config.yaml
activation: "swiglu"
norm_eps: 1e-05
qk_norm: true
lr_head: 0.00814
warmup_steps: 389
decay_fraction: 0.767
decay_shape: "sqrt"
Each number is 128 + 32 x the weight over its row's rms, rounded and kept within 0 to 255. Layers, rows and columns count from 0. The size above them is the row's rms in percent of the matrix's.

# layer 7 attention query, 384x384, rms 0.0494, rows 29-35, columns 288-383
size [ 92  85  90  94  95  94  94]
[[137 128  99 123 117 121 130 206 154 146 160 120 148  95 166 103 122 141 167 147 148 101  96 159 158 133 150  82  96 186 139 135 132 151  99 107 169  65 106 111 138 126 128 137 123 178 135 104 149 114  76 111 174 159 140 117  87 150 121 100 161 120 101 169 125 115 131 146 173 161 122 157 118 156 139 124 115 124 119 131 132 197  69 143 115 156  98 182 118 140  96 118 120  97 129  92]
 [ 44 134 136 151 139 130 184  81 192 146 155 163 105  87 173 156 163 140 105 157  94 108 151 113 216 117 119 114 177  75 127 149 161 181 135 121 144 126  62  93 172 116 101 152 109 139 143 116 171 128 155 166  95 117  96 177 159 177 173 104 169  84 156 139  91  97  52  97 138  92 127 179 134 181 115 180 161 128  96 179 169 126 115  69  84 129  70 164 156 146 111 112 110 128 157 103]
 [206 122 150 120 119 129  86 133  97 116 118 121 176 140 120 108 122 122 192 112 111 192 119 137 112 116  88 154 144 144 174 161 126 155 108 119  80 132 108 132  93 175 126 122  44 147  81 165 118 111 101 153 145 135 125  83 111 170 129 154  98 124 129 147 125 127 152 129 102 170  82 107 138 166  97 143 107 129  81 152 119 134 120  95 139 137 114 106 129 187  83  88  97 134 140 116]
 [152 108 192 156 128  81 131 140 156 138 164 155 134 164 143  67 129 131  82  97  98  87 149 125 175 115 131 121 100 119 136  79 194  76 145  90  72 152 106 124 102 151 171 126 102 103 164 156 108 132 101 136 102 127 125 162 107 130 136 113  96  59  97 185 136 119 174 121 106 140 155 150 176 164 122 139 144 127 116 125  95 139 132 116 146 130 136 117 201  59 100 190  88 129 109  98]
 [124 182 144  97 149 153  98 139 140  93 173 100  98 148  66 145  95 146 150 137 109 145 166  95 102 121 139 129 105 141 156  99 110  50  97 167 157 118  72 149 156 108 137 143 116 156 133  77  32  67  87  86 182 141 104 156  75 130 146 188 125 186  98 129 129  94 142 151 153  85 118 127 143 116 132 150 104 155 173 177 196 163 187 157 128 137  77 110 180 124 103 140  78  74 176 117]
 [148 160 118 176 178 153 124  82 114 119 114 148 113 118 106 139 196 147  76  80  96  80 147 195 157 166 102 166 102 105 117  66 172 177 150 110 143 134  99 188 154 128 115 113 227 120 128 160 122 116 153 177 109 107 142 147 165 147 140 127 123 178 111 164 147 115 154 135 115  70  98 139 170 109  54 189 163 109 162 150 182 117 127 191 143 152 149  93 118 123 165 154 155 130 139 150]
 [136  91 132 183 146 123 135 132  98 170 119 152 160 139 168 160 138 145 128 138 112 104  97 115  99 229 170  84  83 183 142  98 141 128 104 140 125 142 167 136 153 141 159 186 128 157 155 109 129 116 108  82 207 153 167 139 167 111 108  87 125 113 150  73  95 159 140 115 165  91 163 109  77  96 125 108 147 166  83 123 119 139 105 129 151 127 147 186 119  93 108 110 104  99 112 131]]
# layer 7 attention key, 384x384, rms 0.0474, rows 29-35, columns 288-383
size [ 73  72  72 143 148 116 148]
[[166 176 151 109 186 131 120 143 170 136 135 136 152 100  80 129 132 133 196 152 152 118 121 177 136 124 118 130 134 103 122 155 146 145 104 141 173 120  80 153 128 142 128 104 155  91 136  79 156  77  98 197 159 118 122 159 105 152 117 108 137 174 110  82 156  53 157 176 145 115 113 163 192  81 127 152 138 134 184 127 172 133 112 157 103 126 163 154  79 150  89  59 118  94 141 131]
 [165 165 102 147 168 108 119 120 105 105 157 140  85 162  97 116 158 153  46 162 156  87 144 197 131 112 146 132 127  94 122  62 138 110  71 126 118 166 101  66 143  98  94 116 150 125 154  67 139 145 168  92 124  74 122 134 155 123 122 122 152 179 124 123 135 137 163 151 107 223  96 191 146 123 165 185 168  90 155 124 130 123 138 132 101 133 123  93 132 150 151 115 183 106  86  85]
 [164 131 153  65 119  84 168 149  89 137 120  76 171  27 166 122  80 105 124  99 145 157 116  77 167  96  76 180 130 164 120 138 140 124 122  99 150  59 175 140 149 141 148 166  75 167 136 129 147 135  97 118 102 174 149 126 149 153  50  94  81  87 111  62 174 116 132 101 126 120  71 115  92 152 115  70  66 131 122 129  64  70 109 103 141 123 179 125 105 154 156 138 116 103 110 142]
 [167 115 189 160 132  99 114 146 153 142 159 149 139 170 141  78 127 139  88  77 108  99 148 140 159 112 130 144 104 130 140  92 202  60 136  84  91 154 115 117 111 177 168 141  85 117 171 162 111 135 116 144  99 124 125 161 108 143 142 101 101  61 109 149 137 133 180 133 104 148 132 139 170 162 112 147 146 125 103 132  92 131 132 106 136 139 124 134 203  72  97 190  79 133 107 110]
 [125 164 124  97 180 172  98 141 123  92 169 110 103 123  68 134  88 150 158 130 136 155 157 100  95 123 131 137 116 144 170 121  91  70 116 168 151 113  79 142 154 110 125 142 135 145 130  63  44  73  68  64 198 145 105 151  56 125 149 205 128 157  76 147 130  98 142 141 167  93 132 151 156 100 130 153  92 153 187 175 192 189 187 145 119 143  55 111 159 135  83 133  73  83 193 131]
 [126 158 105 169 164 172 144  85 108 105  81 155 107 139 106 125 229 153  79  87  89  84 147 186 175 160 120 141 110  82 124  68 160 166 139 113 136 162 106 198 149 139 108  89 208  98 113 149 106 119 163 162  89 126 127 107 146 144 132 146 127 167 114 179 121 132 142 102 111  98 110 135 157 102  53 144 149 125 162 113 187 113 134 190 161 151 137  86 111 107 181 144 160 130 123 145]
 [142 104 139 174 154 130 137 127  71 157  99 143 159 146 153 174 130 136 120 142 108  92 108 152 113 235 153  90  85 176 147 109 131 129  78 133  98 153 167 160 154 122 153 181 127 162 158 112 126 131 125  91 198 158 140 138 176 116 101  97 119 108 139  83  87 165 130 130 136 101 166 104  82 101 120 109 130 188 105 126 116 125 129 125 152 128 139 155 106  87 123 129 121 102 128 131]]